config = dict(
    num_hidden_layers=13,
    hidden_size=128,
    num_attention_heads=2,
    num_key_value_heads=2,
    head_dim=64,
    intermediate_size=512,
    vocab_size=8192,
    hidden_act='quick_gelu',
    norm='layernorm',
    norm_place='pre',
    norm_eps=1e-06,
    positions='learned',
    qk_norm=False,
    attn_scale=0.125,
    bias='all',
    tie_word_embeddings=True,
    parallel_block=False,
    init='trunc',
    init_std_qkv=0.0442,
    init_std_o=0.0442,
    init_std_up=0.0442,
    init_std_down=0.0442,
    optimizer='soap_variant',
    learning_rate=0.00721,
    lr_mult_qkv=0.4,
    beta1=0.95,
    beta2=0.95,
    lr_head=0.0123,
    max_grad_norm=1.0,
    warmup_steps=200,
    schedule='wsd',
    decay_fraction=0.592,
    decay_shape='linear',
    final_lr_fraction=0.0,
    batch_tokens=32768,
    max_seq_len=2048,
    doc_mask=False,
    train_tokens=128100000,
    max_steps=3910,
    dataset='wikipedia_en',
)
Each number is 128 + 32 x the weight over its row's rms, rounded and kept within 0 to 255. Layers, rows and columns count from 0. Numbers have three digits each. The size before them is the row's rms in percent of the matrix's.

# o: layer 8 attention output (transposed), 128x128, rms 0.192, rows 52-63, columns 0-127
# v: layer 8 attention value, 128x128, rms 0.0882, rows 53-63, columns 0-127
# q: layer 8 attention query, 128x128, rms 0.106, rows 64-104, columns 0-127
# k: layer 8 attention key, 128x128, rms 0.109, rows 64-104, columns 0-127
o52 103:065104137095142112114114133187087118123162166097189148075094157185148134143095134109154168186095113110078135069174102128114125075134114141109099137130120192165120121087155127141112113107143071104139142167071164168081095099158143158121154159112104097182098132092071136121120140104105139114098113119134130059143163118126023144171086115116082194141081135166134101163086139160151094117125
v53 093:056127077125131139132135152107157084130112116143146114100145145120091138090153107085101154134113079068119120102161208121161117124061115139120143191206149180144143177137114141098156128080104116091124127156223118160152099125160106101104201129131154091136108157082167134100112105116070102116106161138167141119126118143079070133087173176138082145131139131102138124171155177146092178105063
o53 094:097180135155123194083090129138149143142129160132121115134120136120103082158091154100132133137101154138127136054137072121103115133137138121120147096147111087064117060120178129056066151143123187135104137129057148132114073133103140133194139136099115138172087088152138130094119141122183149188158059103109094146130097159116157081111139109109187033098163162175087136112113094138117167139176
v54 098:141059175075138121102120101161177116120124124134063153142165120116108156170141137136154084126131118101175144155094084158147149158108026148144117110138170088104080142119171129102132111137176095144155133079157120158133164101137111120109121126175069203115149122085209146103092197158128146110149131090145156071119099093148125082089146170180118141126114082144185136137133188145067112145128
o54 102:089073148169154094140162140092137141090154101167159108122125173102129140132138130156134139162156155154162151038194133126160153083142068119128123141174119138170175135101082115162081146120083155126069148176082135123120137070098108141134102135125155103206195137193102168145115063156110151143087110097062115148115095183118084112159134150077162109168092115138123156139173161128159154121109
v55 102:159140120176110173134156089155101123160143086159060130138160146133138175120187109209138098163185203125119117173125102080155096110080159082096077159066107174120151117147138124147165118156128140102136131087093085134136087120137151040133167104143173085162123092148098144172121181175128117175077123097137102090127150122127161148105155121153111100119105084077156189150094158119118149099127
o55 098:113160117120102085108134118091158143143107175172169204114066139149091083109087097057126182150105114130081139095076174186143143144156116105134148083134150097110139113077125177150160154145111089198111171187171114156122128144087121104143094101118090180116104039057140160159149108119105134123159154119130119171064108134119117079119117187095117152129151127067134142162105126117152146155125
v56 110:136194105156106174168094145080113138137122137153125141127128062196125136052152120135183060113131124166136116118148108077137088209098193152079133153151142133134101153135186144141099143108114144120100131120102127178113170128082113068081132126188132119107139138139089220107174085077132067146169091142163112143193166124115101144128090154120139127142117158098129137120167142094171087125119
o56 095:142148172113118148155135148122093112142112134139129170129120129122078118183109120091111126196149113162154113106159149156144139106110141179187140212094177107157162157142136106201112118169154141143059105101184154158071111134171115109146141142127121120114069104074086114113135129135116176132158155098122077147141101049150123120186175110147106113028142126111083138134092110213104116095163
v57 091:106164093060134127177171131111144135092143112101155124141131092076200166157113113102089179144111148116146115131120136153132131062057127142151143044102111069089159160101102101126143140131101100178143157138092080152148118104128104150143088115113128105158119136138136134229151113172101115071128138131163144110141095126133212131100146121173082063081082142185136086154143162099142073112140
o57 099:154169135135163097061097153152135115151127165162157161121079101133079123100180143125128179110140135116123127162109194157126146153209140134135136149161046181160138136145120113146172146106102130113169132126127134113099057165107136064150178136118127171117156187131092165027119097110146147143104116127098154144082132173161130191138094152083083138155147081147153190159130161167119160147092
v58 100:180054190134178095123124114073157113163125147151039136160154034131138131135101103125121102115161143101130090165138069147136194098101133150119148142166125109135107163126127099139135107097133126144141117185099122145142137133186085093111145121097112162128137132099142158162039126090146172155119094167152100099147104092142127132191150140114128146155214147091130104113211177119152176116114
o58 101:114085103182101166109120152161091115106142151119152099146081199150136157185197142160152175115079140132184144078137142082150136120148099093193116105122102087128139129094134120102150170098102111127095159132143139111131142096095144145150115156174066126092135123189059119149158103173092097161126197105150156153140151089129135147103065168100079136081116065168122139052114150111124081174129
v59 108:158133097092136086120151172148108149140152113118073107173143166160170047114167134119159106144120118172105166167133124137126092097145117188122132133132129151089106123184093100142104159054143155200104094107196126104110126157149102034135147134147141138160106086125123105171101157129119096119094069104109125170057147073161176150118116151078133103117070069163182130125164110161101102158134
o59 101:112088132149080123105099120141151109136194139075101139100146159117076103123098175103176111082158121103097095129153137121126141168185087134117188152096185100179152121140104122135166137173147095057173142164116093108139106078093164118110131148086187146104211079113108093130111107097164107128138163150101207134116101127159078071128154123083121156084148167112103127121106127089163096079185
v60 096:161145146141120181131143076128170094164144149139187155103149159123134138134092087145173149152144087197104080133146054187098172183103146147106112092115147130172152130180130140105155102143128179126049124130128120153095196095160098130157137143135143114183104166095119130093120128126090079101085062107130147084098140103172149120129149130091062114168141152146139137041123131057128135085157
o60 096:076092113151141160190066156128096149137164141164158119149055078109137135102122174109084150151124130108116111047125074108125179163156107147113112089121157084078131130111123142116156172137116073105134142104142164137141153142079126109077166135148145162100139094166089177147132161101115183066177105124157111135160080126148130180207089156107106133127102125095156141153089212182092147130103
v61 096:144134131102124119152198177097167057147146080143144149084047132088119124122139122187134093076092145159097137059139196112159155160130116123136127157138075141121138094186195159093134129120132132125098097167137057126072159077142103171148146157137154146135155143117098189128105084126159164111176118173196120138125132151149172202140136132190094167126153152120138139141172131132168119110139
o61 094:138128149097160129080073120153102125176123152129153076105123134152108118208124134090124186156127151110132131123110090167092047089075161097175187049140143157133150139140128056174120120184141223105201143086131164105126147110134104118105088130139083149111140144107135125130136089139114093117146128074141113174156151125131113178129119137077171076132058126125177131131131125182149159155135
v62 097:187086093113136120122158137144157138108116104084145144076153097101123087108108134064124128161126101169164093091129101089048095147090097146099183107098174088143083104134100151129115154102109118085124152133182205112192136166158104143059148111138151152163122092113108155122096133146150070127119135151087131147093146064184192127152175108131065100091120114116118109132162175136157197082133
o62 102:076195143127121175127082143158171103106162133109108082093127102104103125119207151164154121040090104138142129138135095120155125095191130130160093177160169107121162132114112087127142180166160168154147100162100085073121082144106143087119164147092102108124164165075125107178136085074074170181120063117132076080150087122134090114112153145130120136128114126201109149164085146109140144125147
v63 099:151093121076174123130130112154126138141092139109134070145036110100180121165144101129099118190151139192148118103187135142094073154141108180108067093127192150158130076173180193162158138130133123082152124123117120105151074092123129145102189172120147119110113159112132158110123110154142154100113145148095143110055165070078139119125085138154101149158120090118104180221113119107139120147143
o63 100:123173159136125115111138176138183138074115128127142181160126149165113187052131178130161149124107112125120153102061087141137134092178144107202157152176095150116152184158130071101152122180194070117130177133145131157132181193157154149112111087111153118160116127065122158159136118110079112125163088124156169133084058165176132141148098135138163126150095136146141083102067125145131171137120
q64 110:123130110141127178126140104075104122215096130088125104104074147202116111136108108168130072073147148077102088141134150153129087168094186081057120130116109148149144118143126154145097198147181156093138153162183077123191127111098151169088160143176154159059100096138159093137127184159112147138165111163099123156092146157155110091119112124096081075159083110132089159123122135132141139159134
k64 117:139133113112121096111091123138119091142110117110133077162102123206167143136082154134064116074123101112088098154128091185183087147118134092123139156169116117099121183140158181162078178162158132084089151090180087120140131166109148186153087126151099163070082156122132075152129230112117107111127067165136164131165134130175121102118143117090110086141130128146104164159160169117079085151164
q65 114:179086065104136160180133107117129110166132143182156102111158150117174129086092172177081149078160117088097132154140097184179125160120067135131098103134176143156139146077102120110101141130070160163111106089165157110107081113180122124092143100145127113141094099129146161132100149088134075072093172150128150115088129183138041121115134091102144104127059118131117199128176140122092158095173
k65 114:150091074140148140154177104102127036196143154150132133162206138128150072075093198128100146115157101063065121129137071153124106143108154165115158119200124098174114157065104126111127121140100151151128104114115140162109164094122150162122132097104122109137104102097132132104148117108153135081099116137174103156088146127111094173144136094161139084140074134127110187132190091109125084049103
q66 108:151105200131141085130123138118128182140116141067113071152117139123061177066135141096132066139124165151135144074126138139122111145113089147113151088110085112157195205118141104147120111113082087120062120089158102176121140158124147131137109125143079148132140140126200118070107163221166175137118062152124108148156107197117139164098089119111093120154082159081110141118154105152105120142158
k66 101:102099146176120132096098133100117197114154129117054096181101146093088199106108102147172147152097153169109103092113160111195194098145135131098155093101102127114140120107106106125134152103133098107066126154220168095125095193103124191149120138120119158133133118133136172107158181178122126103086097155145073156146149164084090153174153080080131104125096144099154167144194144107134114100134
q67 102:137179143132066083094141123088125147109117104072132163135105133059144107108140112144132188124137174056135168117105175110129105114109102151085123130111189126141157154118123185180146081111157127147133102127031126063068045108146155097101102122089136133120135075165120116149127123135113155102083143119128142152128201149162148167103202170166108109184115124110151105134168112148123169076108
k67 113:203119135118106103099142146084102144095097118100176178119094125107138130121157112083127181119117113064162121167114177144142123092083077123104174129133160175161139143098131152176151130111171131165087111137131138129118114103165129118152105119133129108181170079160154121108116123065060164106054061105107175150126237105086122176103138189155128151156138154085181132178145128087110112122121
q68 113:174114174113094125114135135142111159111106129146060098113152170078080144169122094141134167124135120096090135165049132117091053149109154150176155142140147192156126121146069091164100092174127108086116079118082102181177145156155144104156151072098139115073167168149116178155122104153133137106162110094148153067136114140133088190130134175095152113153137180125139062146121129182175097095106
k68 110:133136185090134158101146144188137144133176139098079125084151161102095146173101055150151150135124121097139129147085099182151071178112144110158172196148161224175092131148109074105101090166117080107132099136112106115149076101174108093136082106106083133151133131159147154110133130188089118124145076125146165114110103104098141127112156110103153076091197137083107127133152096152179101075135
q69 113:123164185143066154092156132128095108100177169128098113140111136200078126157175150143142126112071133152084142121119080099182094081154147162168066111134100133178143119090094156114143125100141105128140138093133097092170128123147107150145071191144124097168136186161113138106089136165156149113141168024115141067098184105124161122133153100106133092092103113093123168085118099090170134105069
k69 115:119136179106071146138172149130116136133160195146074153122137076111106112149196132122215122101132151167063081109154142118124045133186117160206108108174156106188136143163083199108162186081115127112146154129140108148145169120144098121161101158125146148113039180157161124074083144178076112132100141129156131101146123125119150118095126127130109087152126159122129108140093148097126149131117
q70 100:107101125105102110104130118159185180194090113150149102124141166134126101126126096152128193134170111088146121105115117103164095103172129136174066107142114097094133188181108100061071087066070134131180138115129147139109200136125146130086078115119145142111136106110149165143096122144143159154160138134112141208120175111040127136152169078104096196132116158159125131092129079156161085152156
k70 102:094130159098122099074109141154190104134057143161132154095150170136109167090114080160112130150131181115128120126169119103176122120125138172174071135094111109118066128163100090122119119169055112134088094042138141139098141108166114151123116113172177172078146121117127162165135093143093162117089159190117122220130202092085145165113152102104136076107133172136127120076123084123134104125112
q71 121:101121097133177165073153133083085130090115145173143142122180106141099134112185133132105118136117156135139173179113162138122106045125103113096094131109166176076110131189168185120129190110112159171142141080129105117131155111161148146121096122122123129081126093149126103150127141107093160085109078051129134149112104108069185121132144124138144191148126145122138073087187132189064110066062
k71 117:106145103124201112101149126116097096115148111140113126125137116115117156157154083098118140094141165140179142137095140111145107071125106146113165157093239139077175196121114194043106158130127181137132088091091135147093152108120150157111144121131120093149157164152113174193111088113112145093087105118152172152072092110091191150119101121125116168132094152112091058097184099119071154120139
q72 108:096142143068208129106174130143106169189134105115130108158137131144081141209167085120103143085106163192160107128108050106099121144131148117109040111158107123139122065099121054179046121143092139082118137112152112136113129144125098145095132108136083063140131109165137133113109139085165150116088156098134117139131110163131168116135121091165083152069105167157164098135072123157134108104106
k72 108:114149146086155115087129084153167175159159121155087081146204123111121102163214124108151086111081144202153117117110110153189105161126129174145094150134109146115160100121062125161069069121096120161152087130132098159140140139153089131073156091132091196144125124170121105117151121109148095111100154090144109139147116155142106170108169131099048146084129155144124135162067052149103120083132
q73 114:085105146093109105071115088072099127127173142136130147083186138132124152165152137158136187123120147076106173079138096148153121105080190156134149195068117121104163139194110110187141125082132067120167122139103109114126118108062211077100109131131126130132143161119122133097104103106172109150102123101132145114096113116129179108079094091141100044126193169099129158134104106156061109128124
k73 113:092149110084066100087157054073083137123135095131157128066160129127068140152131102156155153098056140099089166098105168131118132130085164132229147194114169147151155099153160135154139156110162085112112125172099103136128183191086180122083091128095132147129153090141118153123119224125138150112159121128120118121123125115106163146074116122143106083150137166109153135123105146141072153179138
q74 112:097081201061131028132144144123083133112126084138137095146131179135119119125167108122154084121119122101089102178152060180169152081144124091106131111122130079150097164118119118146112099144154178121074072133135151140044097115118153114170100138140111134165139178113133085153141111134157129089199094136113166122119114180108088128091169093117176155096122202136161126098142125137187109094101
k74 114:071101195085174051064163140102121154163161134136085139179106183078115125138137126101160096140089131117113116118153081090104110105118149102078126043153198086163131135164155185152106072121107136072126104139111183126116092154073113137144111103149139165135172133134132115140146090131154137114137117156154143140099107149110067083099104102160147089132146201175130144136142105079170180110149
q75 115:107162146156129082060125140163171205082115128166148122098103141145069112147135078181110112144144179157136146128142061179189114162131204134140140093174130087065098101058174113162092115101121131120099174104089119140119178187116147087105151166160192105122126121090155115159103140125140138102173124137067108172090158109158138144146082124151139134158125134114094134163175128128078085132117
k75 118:149129140094169103092119106130125177095129068127074123088131129176113121148149052119111135132139171151117107147161154121112135180161168129111130113210128103087097083064130091153129116167071074137118109153089116142065199184132153160133155116128193138122102110053163114144071155175125066118137122106122175107119160156137096129196125123126159106190145151126121126114116151136073070138093
q76 107:107090107149017144182164140143129098138151145108129111116123128096127117098183119117124164110178164102139127119147123117144152108105121132094147089154139136133174149126133098132137160142185206088189122164123136124104131099133191101128080145117076137092107126142058138165145185148137111056068125103120048193117156125116138087160145174136165144126235133107106087120138108106134147100099
k76 115:104150103088102167178145111141131115121141089142159128111127167112173118126200119147082109116175139139102133106210142073102187157116062154093183097126168142107144143093142147144121173164175119136125075118143205127144087141128148141139078158119087141169087143091103116152178148140068107073108120086160137136120172094134148089115127161166154131155221095137101106067149104075099172129146
q77 103:137179202100125086149197069116115173123154175098114112074095160124118122188191116105109113055154190154140124077169088087143103161144093133110161090132122132121100094135151096113127159127134097170191112125145154134113105130163065146120149173120129140117181073146136137085129095172158147126133118168164076127159137123082115185162175160141123104108172159081071145119145150143112134107187
k77 107:148174203060128168139210109122118139091159174113115090146100118126145159165144159115104154134155130131157098133157140084120128121167136131194139155127124089087133051142157065133147179143189118158164123115110141165106116149168044112153154116115125083077147077111086153089163157151136121136102128117141073127159141112118070104131177096150107097134127131063062184122135122132079173119164
q78 104:089126166126198106156159127121164182138098121143153171153147117188119120115131172132067139113137094139083090157152148084103142132079182157189129142214131078075115127166094117068105070100162155112157124146124119099078104165119114089131112106112152115176119061130115079174082108165151160078102091180196121099150112111137130142087125125134154120140135112083128157107067171154132155169151
k78 107:109173146132142058210155155132166180129097089134130139157152110131061131105107191085132122109137165186087114137125104139137148119110105150146098142163067099128121109131139067102047071083163100105102125151054158166150128106142132151153118089162164096179104077153112155153073111121103138134119136173119156139188104107100076137107141169122122177166104110121137149130065190123168152161145
q79 114:087142121118110114128181081151090159100134119131137154141068179125190101128113139101125160132130110118082123178117059164122119123111154130135104127095069117191107129172105102195145160177165144151109128155125165114217102107103140079123097108093160082151111095169163115063138086079183110156086147088151128124106124122159087147120097081067115183115155155123135071102140095154111202145148
k79 111:125162122095130142109120100151122102067146093091128172209092109136181097200145170103090189141104166129099088099151118148080104119083176112156093141087130107172099143150099121157122159152162125118106108190115126122178108096059066122105143137109084149164124139167146115052113127071181127130121137161206101162108103142122093178176104121101128124178155141120132066137160117151161134114163
q80 114:153152090149138159166151114084076082137199183111094100097110130151095160144160184151153085118102140168122128156095106143117092087115114163100151132095144165118127174153100095158130229150149137034114171112075155102105134134113175163185149132157089120197159114119075101129145105092144156126121142163146155114153136119111098114126221164147105169139132072131121141153138132122156177165160
k80 111:102164112138110221148146114104134088122175116077093112158115083130130106197096185124162163105076123142142122166114118103107144115146071143078136162165130166118166164105122137138127132116097159073132189189110153132066088137100116102182134150155137116152190140133087086084199123103076165059125125175087166103162129129141117145087126121122087137104166064146109122078133086088130109154128
q81 104:090118108126155092134094153114167071121130165134133152081111133191091126131174148023124189162113146146106071162127175181135148135090124113172136143124089114185099103104152144142114146133165077134095090107104127104127179130063144074160141169117118086130100119152173148119147149189105177165159108150121070138151132126145084109163130081136162094109170144179122127131124085110170083046143
k81 108:098160133140168149115103097119127162145130157152099190060139120129138109156171124075123127141088098143118114124166154141110158162091111097190170139064102068117168194086159173163108148100114121113111113061133074071162142138096114101140202142102125170145114088108120186141110144155106158155139105149112094042142137107124113068147141085099160150103174107172103144175101112140163117112202
q82 098:097119128132135111111137133101107113122096150100096120127151171106194145183165068148115090173187140062139168128116129200124129159164197154206084101168069101151164121158107104066147187129165120079120089127122169118168159133129113192134096208138152146127091133099106138129134131108082127141113091102116103131142158205189110155109125103110138142156138143077049120132153132134124122111134
k82 099:108091179132125123123129095117108125115141101124133173123144140126178125203138085125194117118134189121117127121158140137109106147139171160177074140138080115128136113103160129100119194130151059114105114081145107082174071093170164140144111142184140095125145153119102124098134095136080117138143053074071122182152140171152162107195190125140115125200110153207085162136143105084145145079107
q83 111:207106138151148074154115118116121190139093164126129127163109155120105082164148173096091165148156198165178098117142137161085089157087091026102107140108093114134142119156122122112124109151142105140110167155098112107173092131113136077129117064132124164075144127082058138136103166165152087082140078122209153135136100141105104110107128159129192113103142085120134135092126104112113074075163
k83 104:129149154152127073127141110141136140159100111136131140165157124144136113109150141111107179107144161181139107072133120144107136169148125104131194164082113136131148114087160099083140117169188119155146175150161054154186117135076067115127109051123126158139112135104111116151181110172123120108085064097109158156115121096053049084059182147134162104061158112110091064126157149147127144143165
q84 109:145115120097119166209183170098161138140172145110115121125086113088131185139118186176128092047139056120165106118108101113165136146079110147137088172157132055182105085152149169063157137153166156127159097121162111119123142128105145123125088140067141105062108121140127076119145119104085128132115098148101176126183177141080122093089145121130140087173146165147142129122212116135153128121092
k84 110:161142081113100191194120144097140150130215104059129125141105118111099140145134135163153059074128091070140134125182126138132114127108116138129113088104088087168156091175084114091089123176194157163108064023090162122127149128078143129100152119118156106116119156107143112164135114118113148149144096175108111129132116124080118094067139136160144064148156082159165137164183141140113116145116
q85 108:105101115187183108160110148172141056094144121145082136175075179093131119180154080131164139118075102134111153137183153149144122128119190148106114119131124079145136166098127177186146103126125104078164143102145111093170140125196134124138131195134096166135157086137110119085110164136169179108105139127182153170152115089070104150067073154152200113169162139122076111127148128132110150091158
k85 110:100154086129139095169081087127087128045148138141128101188044150168116147152178116088171128133154158135110133162147128073097098139126188149111092142151117159159163090046141142162137137077144119146148104118150133132132154143139116145147132197170065105114174078150114130145077160159154133180110135126146117131113068087151115182090157154130189130064172109138145168076152127129153141088156
q86 113:111115112153124131120172124166149143150119193101108098154178165158155188090114128079194098118133164093099090105074120201114161149114134092149126136126178110111107139049126101092151150083184099157142120097071137086112097142147142107193096124096144158073193156149145081074144145132122166087143151122149091130106132122055120133119114147148089167114066073187113103129109135143109121070139
k86 113:089170108131146144084137089186113138090127128110164127110192163143195174075095112119200096135127104144131080137069088159066128131147073098131142099165132108123138129061115145097152108144207126129132129125127091102123074129138095109146097151171220131049120124093128157091119153124127130111091081143191127106117144130081130172143066079153103148137164076119156132167128154131119152097148
q87 110:185153060146101163132120157204124119153119120141106134090128131111127204140094118134109085078174182131110143098120180094164101082124054088108175137168084124142163157184091090167125123101108131056160125145089048113135091030121117112124098129125149123132179150116142118148092116151120144096155170111113104125094166146102110111134095108132121101106126162117159089078131109123118085180075
k87 110:136149069117082138131153149116173099105137129092180103142157144113149170118120116141136107157108126179149154106217192133143118146121127074091175118221147167114088230181083051128107148105125115136152174131116123116166097104158098147099098139099096162086149154106139116152091115150103149141172137088131174155133158126141129149112120075141120124088176157085157145060146135072128133172095
q88 119:149156103109137133121115070103147187141098093071134115098130152118157120118075173149152101099085126124151114127141162126085141115136181117119200160120121149109117084111140106117137140087189114142149112132147170119131114177144166111142090187118100113140073192180112198153182143102143091129045098119148074112162117117173068145148138097128189084126053174124152128144148150201080106151107
k88 116:117126091131143127144108117132098194149097124120135134072120132117126152150127159138157107098191132108139161113178099112117137157124098117096142174070136122101114111131093112085161062108160101100077185111082168122180109157169188131119075132145077099174115162099129143127114162074144072116050153125181146138187133113161079152162149115120103073134052163090093146193173109186114146108099
q89 101:147139096092137123186159076101125075115090154106173162126142137139125158170120122152117032185187114113167102087109161101129172115155151148137119167117115133104129155125143107081137158141111134188075092156111084141142093197156146117126159119102145137112159158115129113106171124139129094132079123179098167121177160080093140103171146121150153099148088133177080036066140187073149119109165
k89 105:191105082148130083209150115144138105132116124090147103143146153151168134150131123228165094132146110115167209139078168107085138111125120196148083094083121111113134146157137088097128124112111190139092117115131049144124096189164137103119135129141158117161146164139149130139174174170107145086108137147135128159123065130109050102156094153149133164151132122145073131145214140106150151110155
q90 102:094102130026083139082125100081132121137105187136124135070116160134175115103076111135148107052033096150134104131142147131138122122119188121098152143063135120144149151141116148112171142148139100105137129138106192145076114143142137158131123148184147134174124163129135154119152153099124142157165141160169086121190122170065168141173112141139082153129134110094149136111087148086087112084034
k90 100:054144140057111053080145142100119084118137135110147156109157124140159153173117170098137118106077120106149092130166147106145160064158126090156144141084130114101127125187124193145136117164121168132161163077141184132124109176167155107112083169139125123085124107087117118080153172116117121206133167136099146085112095165086140127164104118138109153087109085117171188150087149133153134032097
q91 117:128149141088134186100126068113098122101129155169153105167139167087041100125097128127110177150114085142119188054118145087106165201087166138084121119167084129104140120080125177111169169161195149095110071156119111125109100114162143118168149091167090172156105154139112113137140090134168083180096142130114148149082125138090041115127107111127131161089166128104115160166102148177100116109137
k91 122:085128131119174194110180137110126128105166158130155157190120152145089095156104152138119142151146099161130181046053158129119175166168110154098098121133091103139093067107126142124102155137197131110107086147059149157117149140161161120149122134112050178100142091145088145131145138161114136144157153110105192135073150124159110123142115175163098077102145144099120084191087186181161111117142
q92 114:118122140144115161123081115152145156084135136158153155136049196111137172088099143110128116147082170133139162093143141087152145133174174187045151163084177119114124138120134161135099123176188124107134106121110189141137139062148149103114109133072135098136162161172092095161029098166075143126106113145099167107131108121060152185138153122087087135135164106138150154164136161128106129083174
k92 111:142149184102153193158140118149153118110132115121127167155082193145091159090118161074118103156054156082147137102113129093129156088138148118087126127118148186155165142142149132160096128137152119143138096117106140115104136086144157049128114131106140059066138095159100080162036113154115095123111176174078101113148135175106147175153119093137118091129129108069167048150151169146070115093135
q93 102:099158100142166095095052173161164132094072159113127107127147094113157117145196134146114088121128149111109152124136095094134135121142152128118160112155127177152110213127138157106169186135151185130102171113113152115199087153115113099113100082200186084186118067104116125149118132178115076110125157083178122085158111130154195095186113127103171134157118210113143154141138113157138132130121
k93 105:147139154101110104160124131137143103105051108125143125122123097078119125142140151088078159169089135133084100120180153116124139166211173150121119103173109145180122194077133181102110163095161174176156215142087141060117142113139099105091105076150176131167152153145141135165131134155114113106137106073129113118145056127098147128175071186089136152127075189102098131133156132140156121101090
q94 109:119106157124150174160175129120114091115097100141078167080126125139114102163124209092093154093220128159091107089123141129118154155082103161098136121113055141137116135104141140136057135118101143107151166142202140115136069093099107154126091189138117092096204143145153085166180155148110154141142137110166111126161083117186129098136127083109151149162121109154121156185161164094056130108091
k94 113:126115112126148201162143122136158136138127099151091149122144117102134086160153154073098119134215128181061131095136145211116114088115107105129169164096112102137165164101155109108097130199083097111121155137191191152127145167116112122095132166146114068060159158174113100131134191122133147140168131109168141093103081128175090105119160134062159146119116137153132203161154163087111109104159
q95 105:150074144121146116146196176112086175056109196101114134166127127119152148125090111128135151197197102076091165148131162148170139154134149141094158163152105100110126141156167112128125079159104085146167099109191139115177164174120088152076141094137103142130150090126139096121127054155135166105182145099159093158096125156140148074147099158147152112062123098153145140182152179065143105116125
k95 107:138058099134088115138174108121127138076107143161094124123109070052131173143099067109124076173118165155112159140054134142129122102137150140158162164189142131107122130153176124096083109177170110129151103097163133103171219086118089159115126152124165136140113081191106086131147072137179104116152118089115087171127121188116126098132086118177142087154146059124092154132114170108122149130154
q96 103:074089089160081137155144130109155135123128153099117113148137169199086103137140094107133117101126103135154097076128168132169109105171060180126141177121078142116136126080108171128135174163111119094091097119119095128126091184105106144127075117119125139105157069177142137136112168126076182133167172140105131199048082142170074128124088113157085092084114153124111134110211095063110132149128
k96 106:150097113185102177131158143130129149097114114116145112111072180141161118163147102088179111134140077174145116140155184166153145146146082160150134160118111046159127165071106157145111141132082178113102103155139067101134100121161161186139118150102113124063073108159155102131114151148124167144148119193193114153110125135134110129180111126230120044091113122116144129124148106057086125136118
q97 107:153068126172099086076092097106127099156133083141156165155145185142144058179108131108137119082093121145170098121099101198162124117097127146172152101204090135171115134117145133105213116168157142127100194102135138141102125133105092162074124134053159105136125145111216157187125123108082136126125146142174146180105101149130146093125164165144149053094133100127115144135103110155134159149137
k97 101:159170101194128124126114123179146136174112110168133117157087177134154123149148163146118112051115093109151039107146129167120137112143123069151216136167139121148146096145142120143166139138139111123089183101105121160142199105093091151142106121127164103170106112103138157119097130137097181122167156085145113208071110121169076100197146163129127075136123119180144110127109044162154125150116
q98 113:149130129178144136144123123127128186142102110142160125053165148163225070162139113130159108149109105137145091166083165128162168126057170115175149118173104148130116131161145153168102092202120143090166073096141115151103137072181078111159141117120179118119154142118119150139052143139120090209077163073109114166120086152129168177113119161080150106117111078131146116139100132123126143157127
k98 112:195132093102161092111107145184147154119100130106178100113157143138213119142113115109100086127116122128072122156126127157112171078141173122142129178193147136158111155127180143161151078141121087078133074122112145178174118101163129133126097128135107055180111131080154151109092105167097115187154131074092055177097068142147150163135148072086095122072134105129149083127118107110138138154175
q99 104:088153133085129123121156071152106108168098139168143178156094133098165105127198131088135121102125137094166155097117162130125109126112126120121177121107112109122190144107161071119159113114105125021127157094161131083140107143139101142160156087130082098147144176130182124118134176154092137176141114080153188101130133126191058116135127179152149112186177152095165127082140098127041172144161
k99 110:132098134106124138144088124054098108144136126139173145166117122098133055114182146151159149098114175162139096102082147154172160124126194127120136114101160144181115115125153107088134125088071150040158113133133126079178090192120068157131147116117117091103128158136090167144189148127085114200122120079175138088135151070124093151157115169111127140119165090075158182095168066117098113133137
q100 106:166142124076159068139135184109089163073185094171128073156108130127119085113114107017118178070137119151151139140118167145184111132117125034108198150167112143091142149143145102151112117152121146143131141126074099116159127098159112198109123160166173170114120120119126142105140115160107104129136167122072189123117148125065139142172102162127108087106124172113098132144149172131165074108122
k100 112:194129150062106083125124157094087110085140151192125091141094195104126164145145093049133119140114108149090109152145109107125144152122082050124164142164152123094138129146143099152170111150140102116155158063061074126122139107122153182128219111126131171099188142137117160139167126109128127115087121087119174140032122160130157103112152111086112100095111154117100144128153154183150130092159
q101 107:115122140151091119109145088051069168111121129109129096146128169072128137074127144098135171133109163183091131109155129122120148116131218141137113186163162092094049146177135113153118101138142138148146092150141105156149093144155105077137132188113089113126153145178180108180137100101112085173207156177144139130101136144088059121111165105133132094135155123141186161047099133128131142129181
k101 109:100093203134127083102181182099064164124087154132115098141125152120086105108130167123117148103158134146191158057102136131079085119135173112139141125150139026145094126169134106182120095123186144144105111087099110166113143113131144135175082201149131092135162135141137118168138120107153116112163172184171139134148140093132108112147130077155095086147184094101137129089081157153132134146211
q102 109:127100149120124109172112131144170091136180188113168146155154103144078113191155118113165149137157108146113116159114171067157151154143171069087121101116117100179128190136144138140148106125122146150063152063169197143115149127123102073108143095130128105154051072135162164149127129153154206111145174114081104125108128052116111194127134131119117121135158098084125078120152177155056137121141
k102 104:111110143100139088179109110142211119106169180093114172088106133147108139097124170103117178132115112171091126186154160093167099108160142075121125111098120078159079164136129102147124121078145108098077060094129153197132171110088083143076163165137131160144133101123124103138142139171105126113111130108154098063053153111122087179189108160137154163119117085118061128125158074120087167139119
q103 110:158117164121151118197112202151171175154114102100170114044126124116075095163127099116113135144121127140136216149089092113130118130121187113143155155148061170098106133102086167111132119160096098129086158167085124141123103096098054161124137111134101132083183058159140187136098203123121137148141075151139126144086128154113126104131114175135116151145121105161124110078169102112125080102067
k103 108:139105185149146135094077210218116174181129100119160108076141097155137142177157066131109147110088080154077141129145114092161126105096148167092168184150113133120096148107125141071078121139121115192118145122090108122108123087131064165132132094172096117127162101157179104085177152149135149127161085123066143106084146147109109136127141157124145130062131076120134133146186135121065109096111
q104 105:133176073162144071141066143132162112153152135116080083162121082130125071085122144098103146112126116116070149165175068139093124185105091130182184126130124173109149126159087162155149145199119112083095105071173132113108163140158101107104088154123122092087131173078099197140173136065123191125133110137139137138176130170063081116122123132166159121147118088134124162081136159129149164125132
k104 109:103124121178170135130124177124102108119143154150086135138061122174114100086145154102142160095152077077107103181223050167087150166081151183185177140144099187116120155084119111106155142146186054105149162123178136180096119167151141125130101133135104167175153176167110197159146102122102142160164150155130099139151157139094140122158122129123123127109118078128111152097097097119120150087145